Part of a small language model's weights.
Architecture: untied embeddings, skips across layers.
Each number is 50 + 12 x the weight over the matrix's rms, rounded and kept within 0 to 99. Layers, rows and columns count from 0.

# layer 8 MLP up, 1024x384, rms 0.155, rows 372-426, columns 128-255
65 44 43 49 77 48 33 56 52 66 67 56 72 51 48 59 47 46 60 43 53 48 27 47 41 43 51 41 72 68 48 63 56 47 50 59 46 50 43 53 69 53 60 52 65 52 54 40 59 59 42 42 47 52 55 41 51 56 42 58 32 58 48 54 53 72 69 43 60 61 71 56 60 60 55 47 41 65 52 42 50 50 50 29 42 46 38 45 57 40 33 74 39 38 62 24 34 64 50 48 54 36 66 54 40 52 53 52 45 50 67 55 58 32 38 28 61 49 64 46 61 46 41 50 79 52 59 46
39 44 66 38 49 58 55 49 51 33 45 68 42 29 59 37 51 55 64 53 46 41 45 63 30 47 28 35 41 33 63 33 78 62 44 57 26 56 51 68 49 54 51 61 57 44 38 54 48 57 49 43 46 48 72 57 66 65 38 33 54 39 43 39 59 39 52 32 31 48 45 41 38 49 33 63 58 46 66 38 78 37 67 39 44 22 72 48 78 57 60 35 59 58 22 68 53 42 20 36 51 60 70 55 74 42 45 43 59 30 52 52 69 27 39 38 35 57 33 39 46 51 55 53 64 67 58 62
55 52 39 30 58 63 66 49 31 57 43 52 55 68 50 51 36 48 59 47 46 72 31 51 51 49 39 51 56 39 40 36 67 47 54 46 42 74 67 57 30 62 59 38 56 66 66 48 36 53 68 68 37 27 53 61 34 41 35 37 71 72 47 49 52 30 72 66 49 44 54 72 45 54 35 28 46 48 39 47 72 56 43 24 51 56 38 49 48 49 51 62 62 71 53 65 57 46 09 60 34 63 30 48 31 25 43 40 64 65 55 40 36 60 53 69 34 49 54 64 43 43 60 52 40 57 73 62
58 69 56 66 51 55 77 48 50 37 24 35 45 40 36 41 43 71 41 33 72 36 73 66 61 50 41 66 57 40 27 59 52 54 39 52 54 40 59 47 39 57 57 47 61 57 48 33 48 40 62 50 37 63 27 25 58 65 78 49 49 47 38 37 51 55 44 60 55 44 67 44 40 46 38 61 53 66 45 56 70 59 37 43 48 26 52 55 54 43 30 51 40 34 56 62 52 43 54 66 69 57 50 21 46 62 60 14 55 44 42 52 57 50 53 34 52 53 40 52 44 58 39 45 55 43 66 23
42 71 34 50 37 55 45 47 70 51 56 44 40 44 56 51 45 34 34 40 81 87 59 55 44 29 43 46 28 46 42 50 37 30 45 45 81 67 48 54 76 42 45 43 63 48 49 47 57 30 28 57 56 40 43 24 54 70 62 63 62 48 49 41 52 55 33 70 54 40 42 66 36 48 50 44 53 47 58 30 41 45 24 66 52 58 52 52 45 50 58 59 53 53 75 54 52 30 33 45 56 55 41 35 61 47 79 29 34 38 54 49 41 50 44 54 50 49 46 51 67 32 37 34 45 42 57 48
53 41 44 66 41 38 63 55 67 51 42 63 37 47 74 44 49 28 34 60 43 60 64 42 61 65 53 58 23 33 60 57 59 56 64 51 61 47 22 47 37 51 45 45 51 51 59 39 57 65 39 32 44 71 44 26 40 52 67 60 47 41 69 58 65 67 49 46 46 64 61 55 53 83 53 42 67 39 57 47 59 67 37 40 69 69 31 60 60 55 33 36 41 47 50 51 50 25 35 43 47 44 62 58 58 53 50 57 54 46 51 38 56 52 45 65 48 53 36 55 38 62 48 37 51 54 35 49
36 71 60 51 36 66 46 40 36 56 50 34 52 51 39 46 50 48 24 46 58 32 58 42 62 42 53 54 63 76 48 45 60 70 43 46 39 34 66 64 50 44 51 51 50 33 46 63 57 61 72 24 36 57 51 46 65 49 36 44 55 37 53 51 43 71 46 60 44 53 41 65 65 49 16 50 35 46 69 52 62 47 61 60 60 51 59 43 22 58 49 44 38 68 69 52 75 53 44 30 52 49 44 56 40 39 52 47 68 49 76 46 65 53 51 58 46 60 34 62 57 69 54 45 50 41 45 55
20 38 61 31 42 57 56 56 83 60 40 62 42 53 64 45 60 71 42 67 45 64 27 39 27 37 65 49 39 37 73 30 52 76 53 48 42 41 54 63 62 38 65 71 54 48 58 46 62 78 34 57 50 81 57 57 47 41 49 62 52 66 45 53 46 45 57 43 47 45 45 58 31 45 26 32 47 41 45 30 37 55 45 62 57 39 52 44 47 28 30 49 52 40 35 65 26 24 37 54 42 51 52 67 29 58 51 34 56 48 49 36 68 60 56 61 36 45 39 32 49 48 56 67 52 31 67 39
54 66 42 33 41 66 69 51 29 50 65 53 31 47 43 39 38 71 48 68 36 47 51 58 53 51 56 54 58 60 51 61 47 58 44 41 23 46 39 54 68 58 56 46 48 41 43 62 38 52 38 30 47 53 68 54 44 50 70 59 53 77 38 31 62 41 38 34 46 47 45 39 64 40 26 54 48 65 57 68 44 43 55 50 53 55 48 54 62 43 30 60 24 59 47 52 55 53 46 46 51 48 47 47 53 54 29 46 36 47 47 48 63 45 66 58 52 55 53 28 74 39 43 49 59 62 47 47
52 66 48 42 59 23 65 71 38 49 26 47 53 59 29 53 45 46 51 34 30 65 70 46 47 58 59 53 52 65 50 33 44 44 60 54 63 48 63 55 48 35 49 53 58 42 54 44 46 52 38 57 54 25 49 40 32 61 55 58 71 40 31 45 50 35 46 30 77 32 59 59 52 26 45 71 59 62 45 48 38 53 56 44 53 62 50 54 44 53 52 25 73 30 71 42 63 42 30 59 32 36 60 53 50 53 63 45 67 44 57 48 44 30 56 33 58 60 56 46 55 59 70 35 43 25 54 40
57 56 32 55 52 37 37 52 54 54 27 54 39 66 59 72 50 45 40 44 59 54 39 51 43 57 46 58 48 58 44 69 77 72 41 58 61 48 35 59 55 56 80 47 28 56 64 48 39 57 55 66 35 46 43 67 37 39 63 18 68 57 45 66 40 39 39 62 24 28 52 67 30 64 55 44 54 50 58 50 53 59 54 75 45 62 34 54 32 34 65 53 44 77 48 51 46 59 56 54 58 44 34 64 47 35 65 44 35 55 54 66 27 42 42 63 27 61 71 34 64 55 57 60 49 66 54 49
42 61 39 39 57 68 51 54 48 43 47 51 70 37 61 49 61 63 44 43 35 52 56 46 60 32 46 52 61 12 63 58 58 63 20 33 35 53 56 59 56 64 52 47 38 53 68 48 45 35 58 74 49 65 28 54 94 48 43 33 33 55 45 48 54 59 64 72 69 45 41 74 45 56 56 31 61 67 55 40 59 51 36 37 42 42 49 60 48 69 57 50 57 38 49 24 52 42 41 59 39 70 52 38 44 60 52 65 48 39 47 45 50 38 65 45 34 50 36 28 23 45 41 39 43 31 40 58
59 42 51 58 35 46 65 46 61 33 62 50 58 52 48 65 50 51 67 59 54 34 41 45 50 46 54 47 57 53 38 58 66 55 53 60 47 56 94 49 59 38 50 46 62 53 37 38 71 81 37 43 50 47 66 37 42 50 60 70 56 52 44 25 43 55 64 61 54 72 40 49 47 32 57 62 28 54 41 68 71 46 38 39 42 52 52 48 52 37 61 29 50 68 57 49 55 50 31 68 55 41 38 31 51 40 46 57 52 54 59 57 43 47 45 66 69 36 41 48 71 44 49 59 54 57 70 40
56 48 39 51 70 68 53 44 58 41 37 56 43 50 51 67 48 48 45 35 31 44 39 48 53 62 40 56 40 43 39 56 39 65 64 62 48 45 50 54 60 70 53 63 43 57 42 72 51 38 31 31 28 57 69 64 60 56 47 42 78 52 62 54 74 46 62 46 50 56 43 15 58 50 27 56 37 66 62 48 42 31 48 49 59 63 34 45 38 44 61 57 69 60 60 42 70 67 66 37 49 33 71 30 38 44 58 53 58 44 53 52 46 77 69 69 53 36 48 42 41 43 65 44 32 23 46 48
23 55 65 40 32 57 46 48 46 51 41 43 27 55 65 57 67 72 46 46 52 56 47 44 51 44 87 52 49 56 70 49 32 32 31 55 40 48 69 57 58 71 50 81 51 36 59 30 66 62 50 58 50 77 59 48 25 50 66 53 37 48 64 43 34 62 51 56 52 61 65 69 57 71 70 43 45 43 45 41 43 69 66 50 32 53 56 74 41 55 61 44 22 48 82 65 44 35 43 43 40 76 62 43 58 31 64 50 64 58 53 51 38 67 32 60 56 55 69 39 38 48 59 52 46 35 50 61
61 54 47 61 67 45 40 58 53 54 46 46 42 38 44 52 52 43 61 44 51 46 55 51 53 61 63 62 53 41 50 47 56 66 38 63 52 49 59 39 51 48 56 59 56 61 58 45 51 36 74 17 74 60 36 66 48 44 67 28 40 55 45 42 46 49 53 43 61 25 57 36 47 60 27 56 34 56 49 64 62 71 39 45 56 28 52 41 58 70 30 45 74 48 52 46 41 50 65 56 45 53 32 78 47 58 64 50 35 62 28 44 49 55 33 48 70 55 48 77 55 51 53 42 61 64 24 22
59 53 70 34 60 67 59 67 40 44 24 53 36 58 30 65 50 51 47 46 42 49 72 59 61 51 45 42 33 52 59 39 29 46 40 56 40 55 53 55 33 41 53 55 67 44 54 33 61 42 63 52 56 52 33 38 58 68 75 69 48 43 65 63 52 62 53 55 48 45 38 61 65 56 50 50 67 45 42 56 57 66 58 39 47 52 34 37 53 41 35 42 33 51 55 53 35 64 53 43 58 61 38 32 53 68 48 37 37 60 56 67 41 45 69 71 25 56 55 41 19 49 47 42 38 56 56 51
64 18 71 54 43 38 36 36 65 54 69 63 54 46 46 35 49 48 65 66 36 16 51 40 67 58 50 52 45 30 48 52 39 63 75 43 63 70 33 64 44 53 52 61 46 53 63 48 24 46 31 48 57 41 41 55 53 41 33 34 65 30 47 66 61 60 38 46 37 62 44 65 59 51 64 41 44 46 51 52 54 55 62 47 56 52 47 55 34 53 53 63 48 48 36 59 61 52 50 41 47 59 43 68 28 39 43 67 52 38 69 54 58 27 51 46 52 36 45 68 52 50 54 69 49 53 24 52
29 39 30 64 70 58 48 52 36 61 37 40 52 60 53 39 31 73 84 49 47 50 62 44 49 40 67 70 46 40 33 55 39 63 63 29 53 81 60 43 64 63 74 62 36 43 43 59 59 50 49 43 45 41 48 69 46 46 58 38 31 55 51 34 26 51 49 36 65 50 47 43 46 55 56 65 62 68 36 33 55 73 58 64 54 54 57 48 53 34 53 58 71 29 30 65 53 48 67 50 70 25 38 65 49 49 57 51 47 55 51 61 61 50 30 55 57 50 58 42 48 67 30 61 66 29 36 42
58 59 52 39 50 34 57 44 58 43 50 59 59 63 63 55 42 52 65 64 55 46 48 44 62 39 27 47 39 48 59 69 57 59 54 41 52 48 41 44 47 24 64 44 39 44 53 58 46 62 45 36 63 54 55 60 56 49 22 54 38 66 56 64 53 37 25 41 48 62 42 57 79 63 38 55 50 47 45 52 45 55 40 51 46 35 50 80 31 61 30 77 27 43 55 48 34 51 49 29 54 43 41 62 73 32 34 40 54 45 58 74 59 61 63 74 50 61 60 28 51 48 49 23 44 62 47 53
50 49 53 57 50 64 54 36 73 42 50 55 44 57 56 53 56 35 47 43 38 59 65 59 50 63 54 50 54 72 69 45 32 55 40 40 48 42 47 47 58 39 29 56 46 40 62 48 44 55 51 30 63 42 43 46 75 48 44 59 60 38 40 61 68 61 34 55 48 42 33 57 41 45 54 38 59 62 43 44 60 54 56 44 63 66 65 46 46 47 45 63 37 78 53 47 71 22 52 41 61 43 48 47 69 34 46 51 72 55 52 56 52 45 61 57 59 45 48 45 55 46 41 73 46 42 48 41
57 23 71 38 30 42 51 38 44 58 54 40 41 31 39 42 45 48 43 37 52 57 53 49 60 42 36 45 49 49 55 56 55 57 63 66 71 64 39 47 53 42 52 63 56 45 45 63 32 57 62 34 29 43 55 57 61 58 60 56 37 42 52 45 55 65 56 55 79 43 19 58 41 69 48 47 43 52 64 66 73 61 59 40 44 50 35 66 32 49 45 48 41 44 50 54 72 62 30 61 52 50 46 40 45 52 27 32 62 34 56 66 47 51 42 46 47 55 59 49 37 70 57 62 55 33 58 34
54 52 44 66 48 56 61 52 63 47 39 34 62 40 35 54 55 34 60 61 45 21 45 57 39 39 56 32 58 54 49 66 32 49 53 41 66 41 36 68 56 46 60 54 35 70 47 71 34 52 71 50 30 46 26 61 38 41 57 28 29 56 39 61 66 58 55 66 58 72 35 57 79 46 47 39 60 48 66 50 43 42 38 33 58 31 39 39 66 40 56 39 56 53 47 57 52 45 69 65 52 57 60 55 28 43 63 55 56 53 36 47 59 72 33 43 41 43 24 49 39 64 44 57 65 56 42 55
54 52 50 38 57 44 64 60 52 60 33 45 71 50 54 52 57 54 47 47 58 63 57 47 40 27 40 30 56 65 46 43 36 51 32 62 49 45 45 42 38 34 59 28 52 52 43 39 57 46 45 52 50 74 51 49 71 68 58 58 31 39 54 54 51 64 61 44 65 51 50 49 58 60 39 32 34 72 61 55 49 38 70 38 47 41 26 45 63 44 54 51 50 59 61 68 56 60 43 37 55 35 58 25 62 70 66 72 66 34 62 62 58 48 50 68 44 45 49 53 53 43 60 50 46 77 58 43
47 63 57 59 47 53 44 64 55 63 54 67 31 57 59 42 42 71 63 44 39 30 63 46 73 55 15 32 56 39 61 64 26 57 52 57 41 60 42 47 61 43 20 53 52 43 42 56 46 44 60 40 47 52 54 33 60 47 34 58 38 38 82 52 35 54 47 57 51 36 67 51 37 60 69 74 45 70 40 64 63 26 40 75 48 39 49 46 50 48 50 57 26 76 45 50 52 50 46 47 60 55 46 78 40 55 53 50 53 62 41 57 61 64 53 50 49 59 54 34 35 36 36 57 57 50 50 44
48 37 53 42 71 40 69 43 34 29 53 42 32 48 63 50 63 54 60 53 37 57 65 54 58 35 39 44 37 39 74 31 39 48 60 42 47 36 63 41 50 52 35 45 46 63 66 52 72 36 46 58 75 45 51 43 50 67 31 75 68 60 65 60 53 50 37 45 49 62 33 28 22 53 50 53 36 56 43 58 40 53 50 44 45 61 59 41 57 44 62 40 64 42 53 56 43 60 51 76 55 50 38 66 65 62 55 54 36 56 49 48 53 38 56 50 55 65 66 71 82 59 43 35 34 49 49 53
45 62 36 51 55 38 33 59 55 41 46 41 54 44 63 56 40 47 68 51 73 56 56 62 43 62 47 66 54 57 83 46 50 64 29 52 51 64 50 43 57 44 41 60 55 56 62 51 50 44 51 38 44 32 60 48 47 47 56 48 38 37 77 40 68 40 59 59 26 58 41 50 50 52 37 59 48 28 59 53 42 28 62 56 61 57 46 45 57 52 39 62 40 40 32 34 33 60 43 59 70 30 66 33 60 55 68 83 40 63 56 67 50 38 49 53 34 25 52 39 29 26 55 52 65 54 48 52
32 48 53 47 61 37 41 58 46 41 52 61 45 59 62 47 58 62 62 51 48 46 44 64 54 40 66 36 51 68 55 29 55 70 43 32 46 38 54 32 67 74 63 47 43 19 58 29 54 34 61 48 56 67 51 44 76 47 59 53 66 59 71 50 48 60 39 47 40 45 57 41 43 65 68 50 67 35 35 54 51 72 44 45 55 65 38 42 39 55 51 33 60 60 45 34 35 47 44 67 28 47 77 42 41 66 45 45 42 76 70 61 48 69 65 52 54 43 55 47 35 31 68 60 49 46 38 47
51 49 51 36 46 63 49 68 53 36 29 55 44 48 48 78 56 38 51 44 61 39 57 60 56 43 60 54 41 63 54 33 67 42 77 49 58 57 60 51 75 67 56 66 42 66 46 40 55 54 36 69 37 40 57 45 46 51 54 51 66 57 48 81 41 54 61 71 71 48 43 48 50 50 36 68 67 61 48 43 44 62 49 37 38 22 33 39 40 45 46 56 36 45 47 50 46 71 52 44 32 40 49 59 46 33 49 61 28 55 64 28 58 46 64 58 40 67 46 60 58 84 43 61 58 71 58 43
49 49 48 46 52 61 56 32 61 38 54 58 60 65 38 62 47 36 47 43 45 50 59 16 54 58 60 54 57 49 49 71 48 34 61 53 44 47 63 70 71 29 46 53 52 47 51 42 43 56 59 45 52 52 72 35 49 53 42 77 48 55 49 48 57 47 67 35 56 54 28 56 64 58 65 53 55 42 76 47 63 56 50 48 34 48 51 43 58 46 26 69 48 46 43 70 43 32 38 58 55 40 55 59 43 47 37 58 46 50 46 33 46 40 42 72 52 50 53 40 55 45 67 45 65 42 40 46
56 51 63 55 71 33 39 44 57 53 50 77 55 56 79 16 50 44 62 41 61 47 56 82 53 34 48 33 34 55 73 50 69 63 65 65 57 46 53 40 63 48 52 50 32 10 57 52 54 72 56 63 42 49 59 45 58 59 70 31 64 34 51 34 52 43 46 60 61 40 43 59 70 71 57 56 50 68 24 42 32 36 44 64 28 62 51 59 70 48 26 45 59 40 47 43 51 65 71 52 46 36 42 50 61 59 63 55 38 55 36 45 52 42 50 48 48 48 60 49 32 48 23 43 54 53 51 45
36 48 54 71 22 49 60 37 55 65 55 20 51 48 61 61 42 35 58 53 49 66 55 61 46 71 41 58 35 51 68 50 43 71 60 57 41 50 63 43 67 36 34 52 57 68 47 41 37 51 42 49 46 29 55 48 69 33 47 37 47 34 60 43 47 46 49 25 50 57 55 34 53 18 43 55 43 52 61 34 44 35 49 57 44 60 48 64 73 54 53 19 47 39 32 44 45 55 50 63 63 53 46 38 30 51 42 69 54 41 47 54 70 33 42 45 58 61 61 53 38 38 48 58 36 45 46 48
63 36 47 41 30 32 45 57 62 54 39 56 55 52 43 36 53 80 40 42 33 61 57 65 64 54 44 51 62 52 45 73 38 45 44 33 57 52 33 59 63 60 42 41 61 47 46 42 39 57 62 42 62 43 60 27 47 50 72 59 42 53 45 74 41 45 50 61 56 51 63 37 52 81 45 44 60 40 44 47 53 55 42 45 71 29 49 58 47 52 51 53 53 32 64 62 41 52 24 55 57 52 43 46 34 69 58 56 45 51 46 39 39 60 62 63 43 51 57 80 19 31 15 85 41 76 49 34
54 36 42 42 61 55 60 38 63 41 56 58 53 70 56 19 77 70 42 45 59 49 66 41 62 26 39 55 48 66 37 45 80 54 37 60 46 59 66 43 49 44 45 45 47 50 61 51 40 33 57 62 55 58 77 42 56 56 43 29 50 65 52 58 60 47 47 46 41 44 34 58 39 65 68 37 43 36 55 49 62 59 30 51 75 43 52 69 51 66 54 40 24 37 51 21 30 45 57 54 57 66 46 51 43 58 35 57 53 62 61 77 66 35 51 54 42 52 49 51 59 50 35 61 45 49 40 57
41 49 66 51 35 59 60 41 50 36 15 68 41 28 55 38 65 63 59 56 57 67 49 59 51 42 67 55 58 52 33 35 54 46 58 57 59 46 62 57 44 42 59 60 57 48 61 56 42 35 35 36 45 72 57 42 69 45 53 55 51 56 39 28 51 53 48 71 47 50 47 46 53 51 58 55 34 55 37 33 40 42 62 52 63 64 38 52 36 58 53 53 59 43 59 65 50 58 54 40 67 41 50 36 41 59 49 43 47 57 64 68 61 61 54 46 73 63 53 40 62 47 34 59 47 35 58 66
53 65 55 34 52 33 54 49 29 75 56 42 58 58 56 35 53 40 67 53 63 49 50 29 77 43 55 56 51 43 49 67 59 54 55 37 28 61 28 67 59 46 72 45 48 61 59 30 46 19 59 50 45 75 49 57 64 49 42 59 50 33 56 54 48 63 52 68 52 61 65 31 75 52 61 89 52 74 54 30 55 49 55 44 62 51 62 66 37 77 45 48 41 70 30 39 51 71 61 65 54 41 64 41 54 36 31 55 54 35 60 28 74 55 47 47 35 33 51 60 79 47 64 23 56 59 55 45
59 34 60 46 27 47 41 55 43 62 46 38 35 41 47 41 35 62 55 55 46 53 40 25 59 42 48 64 51 48 44 36 54 64 34 36 63 56 46 41 46 61 39 39 50 50 61 51 76 30 39 37 44 47 55 48 63 50 52 42 44 56 59 63 54 37 45 76 41 51 56 50 55 60 46 29 44 66 31 72 80 50 21 61 46 44 61 30 46 53 38 50 38 40 53 26 63 42 62 44 40 52 54 48 61 63 47 37 35 63 60 55 34 57 51 53 64 47 67 56 71 70 52 27 55 54 47 61
54 45 80 44 43 36 49 61 64 48 36 36 54 40 37 41 31 56 42 56 49 60 47 57 55 55 52 70 65 66 52 52 33 42 70 40 41 45 59 37 41 66 47 47 63 65 52 33 55 60 46 38 36 46 47 35 31 55 45 52 67 62 56 71 37 59 51 49 45 46 48 41 60 77 41 34 41 47 58 65 75 61 62 38 52 52 64 53 42 37 56 53 31 56 51 34 60 48 50 44 61 48 49 23 35 66 41 48 47 27 64 40 52 43 57 51 50 55 58 56 43 46 50 52 43 43 54 41
59 66 67 51 43 54 38 32 52 76 38 45 59 41 54 61 60 19 67 68 39 60 31 41 53 70 43 45 39 56 57 49 42 66 64 56 39 58 46 49 50 42 52 32 50 41 56 71 55 62 37 63 61 58 53 60 26 42 53 52 45 37 54 49 56 66 51 59 41 50 62 42 54 54 63 59 50 45 46 56 49 48 53 58 41 69 65 47 56 64 42 39 61 32 48 41 57 44 57 46 44 38 33 77 56 46 62 39 60 63 41 55 41 45 60 35 17 39 58 51 28 41 59 63 44 68 47 64
43 53 40 77 49 55 60 59 72 50 56 40 41 61 25 21 62 35 59 56 68 51 67 61 54 54 43 42 52 57 57 45 38 58 81 40 30 66 57 54 61 57 64 43 55 57 25 39 40 55 60 64 43 67 42 75 63 46 49 73 40 33 40 54 45 58 47 46 49 68 46 46 51 50 57 31 49 56 55 51 38 58 45 50 49 42 60 45 49 60 61 46 52 39 59 55 40 46 62 74 51 47 55 42 41 43 60 42 55 38 54 49 50 46 64 43 55 75 35 49 57 47 45 47 57 51 59 49
21 70 87 58 60 55 72 57 56 31 60 24 78 74 45 44 72 46 45 59 57 36 72 34 61 28 29 41 35 62 60 26 42 42 49 44 57 29 53 48 66 44 40 44 64 56 45 68 56 49 48 50 54 44 46 60 51 69 52 30 54 49 29 57 62 36 37 63 41 45 58 47 65 51 68 45 65 45 39 63 63 33 30 44 41 64 39 27 66 55 68 50 32 62 84 41 50 43 57 55 39 67 56 30 34 60 50 68 48 64 70 40 41 37 58 61 63 48 52 27 61 31 43 54 58 52 56 56
42 57 57 53 37 31 61 69 63 43 57 60 67 48 45 55 46 39 63 30 40 43 48 59 41 39 52 58 31 43 32 45 47 21 54 32 64 53 65 62 15 60 53 56 60 37 39 54 47 83 55 32 35 39 56 51 42 29 48 59 40 41 61 55 60 34 70 71 51 47 39 23 69 67 84 53 27 35 41 44 63 50 36 45 56 39 32 86 66 36 62 43 46 50 70 31 47 35 63 33 61 15 48 49 45 52 47 57 40 64 38 59 35 53 47 46 49 50 55 37 42 47 48 54 37 57 37 46
58 37 71 59 59 65 49 28 40 67 61 45 70 40 49 36 29 51 53 39 32 11 57 60 63 66 50 30 59 74 51 62 36 31 58 54 30 55 47 54 48 72 44 40 56 46 58 73 40 65 70 68 50 74 33 70 49 37 63 46 35 55 35 39 41 31 48 43 67 48 24 53 55 44 46 28 37 53 36 46 60 45 69 43 53 53 56 63 23 45 29 52 58 44 54 39 39 51 59 51 51 28 51 43 13 36 41 46 61 72 40 70 58 64 43 35 45 42 38 58 50 51 43 48 61 65 34 48
68 67 56 63 39 48 35 46 60 35 50 47 54 72 53 75 39 47 42 43 55 53 56 49 44 63 45 52 71 45 41 60 35 54 60 52 51 69 63 25 56 62 60 67 55 39 30 50 79 25 58 78 52 49 50 42 65 36 57 52 52 34 45 39 49 60 50 47 56 31 53 59 52 49 47 55 59 44 37 44 38 47 56 72 43 68 55 52 28 50 49 48 35 42 59 58 30 62 28 42 26 76 59 53 57 36 41 60 65 43 55 32 53 40 36 52 52 57 73 35 51 47 48 38 49 42 55 57
56 47 45 56 57 58 52 40 48 48 55 21 61 49 37 29 50 38 32 72 56 59 53 57 36 49 41 45 61 56 64 69 50 67 54 43 53 68 71 47 46 43 49 28 67 47 62 50 38 44 49 31 51 64 47 53 20 47 56 52 60 29 52 32 47 70 68 38 51 23 48 47 27 58 46 46 46 28 69 46 59 81 44 64 60 43 52 36 47 61 39 55 32 25 32 55 30 54 43 69 63 59 59 67 64 21 43 64 50 48 36 59 34 46 43 42 63 62 58 61 29 42 39 52 61 58 43 70
49 55 43 56 44 35 65 50 75 28 37 31 33 50 73 57 45 36 29 55 64 48 47 31 69 63 45 39 58 47 63 48 67 52 55 58 60 54 42 39 55 35 45 42 44 58 41 59 54 19 65 52 45 54 47 34 27 54 56 54 64 60 47 80 38 44 52 38 40 58 44 58 67 52 44 68 57 64 46 49 74 43 50 54 67 46 16 60 47 63 56 62 58 36 36 47 32 58 60 66 29 60 50 41 59 66 50 43 63 62 67 41 48 58 67 43 52 63 60 56 29 55 58 40 49 53 57 65
56 42 40 48 56 38 70 66 32 51 39 51 25 47 52 75 57 45 55 94 60 55 35 58 68 47 45 68 62 39 49 78 47 55 43 58 42 47 46 61 45 53 51 51 48 53 65 41 51 43 75 69 52 39 29 55 55 57 37 58 47 44 42 54 51 58 69 45 38 53 59 61 55 42 46 35 53 44 38 66 47 53 48 68 57 64 46 45 27 69 62 37 28 44 55 63 61 52 61 36 42 49 57 62 69 51 45 33 45 52 36 41 37 47 51 57 71 31 38 58 44 47 70 39 42 64 54 50
44 44 31 48 46 19 73 52 51 38 50 49 43 61 38 56 53 56 53 66 63 56 81 41 54 48 40 59 62 22 45 57 79 77 42 53 67 39 45 33 44 45 32 56 51 45 52 61 47 54 81 46 45 38 33 31 68 56 39 56 79 44 44 46 55 54 38 52 44 36 60 34 33 55 39 41 44 66 45 49 42 81 39 48 41 48 57 57 68 56 34 42 31 43 48 37 54 51 60 57 51 55 33 59 53 63 44 30 64 52 63 46 59 36 40 65 56 53 26 45 38 46 58 46 50 61 53 60
45 43 40 45 45 47 57 81 61 46 46 52 35 59 58 61 57 55 74 63 64 45 30 44 50 81 69 67 51 62 43 43 54 51 51 63 40 68 58 64 38 64 42 36 38 36 47 58 48 50 49 62 32 33 60 44 69 26 55 52 59 26 38 29 63 42 44 49 51 38 52 41 56 51 43 51 27 48 61 58 71 33 53 63 61 69 66 46 54 54 55 51 47 37 55 45 51 55 27 38 22 51 50 67 35 76 65 51 37 59 59 30 35 62 51 57 67 55 69 46 55 44 64 56 53 56 44 65
54 42 49 22 55 44 41 36 36 26 63 58 27 56 42 60 70 62 43 62 27 56 53 51 40 45 31 59 32 60 53 46 35 54 39 44 52 50 58 65 45 45 44 50 73 45 62 41 42 45 18 35 31 61 53 63 36 74 34 55 57 48 64 56 45 12 46 48 42 59 54 37 64 46 51 38 61 30 37 54 47 50 56 65 42 53 69 64 38 77 50 64 53 40 62 59 63 27 44 56 48 41 83 40 40 49 61 49 39 52 56 51 46 35 50 33 52 63 64 56 75 68 51 33 41 42 49 80
54 73 55 74 22 64 55 42 49 40 61 56 56 61 65 57 65 57 58 49 49 52 41 43 54 65 57 69 79 54 57 30 54 67 73 43 39 38 51 50 87 73 51 45 51 32 28 56 42 47 48 44 64 55 52 38 50 31 52 39 60 47 46 40 57 53 66 66 44 47 75 62 41 42 47 34 20 53 51 49 58 40 57 52 55 60 51 44 53 40 68 33 42 31 30 41 50 63 58 48 77 46 63 50 67 58 42 38 35 51 70 66 39 40 44 41 49 48 39 60 52 50 68 53 51 67 51 71
71 32 49 41 33 48 45 39 46 43 65 68 44 56 39 77 29 47 29 54 65 62 57 32 41 53 53 40 46 59 62 32 34 38 44 66 49 71 42 45 67 40 68 49 43 41 66 33 58 54 47 73 63 52 46 47 55 76 48 53 58 59 54 60 55 57 55 51 34 39 56 45 45 47 51 62 57 33 45 44 53 44 52 47 59 64 52 53 54 31 58 58 52 52 59 80 44 41 43 52 54 60 47 57 51 51 29 62 68 45 68 53 52 51 50 53 52 38 59 55 47 45 55 55 19 56 33 19
44 65 60 41 39 34 52 48 41 46 45 66 18 35 55 49 55 57 50 59 40 54 50 49 28 60 59 54 43 27 46 42 74 48 53 74 55 34 48 49 60 44 33 24 52 58 28 54 33 39 46 66 48 62 58 49 51 59 49 58 64 82 30 38 65 60 65 43 50 39 43 63 63 58 37 49 37 59 52 33 42 24 49 67 36 27 37 51 49 73 68 65 54 49 36 44 36 59 50 54 44 34 65 39 46 69 56 61 53 33 54 36 67 50 46 42 47 43 60 56 63 67 58 56 40 56 48 72
83 43 60 60 40 59 33 52 40 49 56 71 43 45 37 36 47 71 54 42 42 65 51 57 50 54 34 65 57 55 51 51 45 64 53 61 48 53 57 57 52 68 37 39 57 60 47 67 41 48 60 61 56 75 30 49 45 29 32 62 52 49 53 48 40 34 81 44 70 49 51 51 28 61 51 30 55 51 47 46 40 82 37 30 39 26 50 56 73 40 40 47 43 61 69 38 56 37 69 50 33 67 53 56 73 61 66 55 46 76 42 43 42 69 51 37 52 54 47 58 39 54 48 40 26 33 23 67
70 65 55 46 48 46 60 52 60 52 46 34 48 44 48 45 54 33 26 33 53 65 35 64 70 56 47 53 41 59 46 33 35 52 42 47 38 52 60 55 26 45 54 40 49 31 35 50 53 45 35 36 60 66 42 64 59 43 62 41 58 54 46 43 73 46 46 49 51 50 53 46 44 26 49 56 45 72 73 54 53 58 62 55 48 30 42 44 67 51 56 57 41 48 41 36 29 69 42 30 22 56 36 79 57 62 28 28 48 27 30 41 52 45 40 44 56 60 42 58 69 62 55 47 38 68 55 49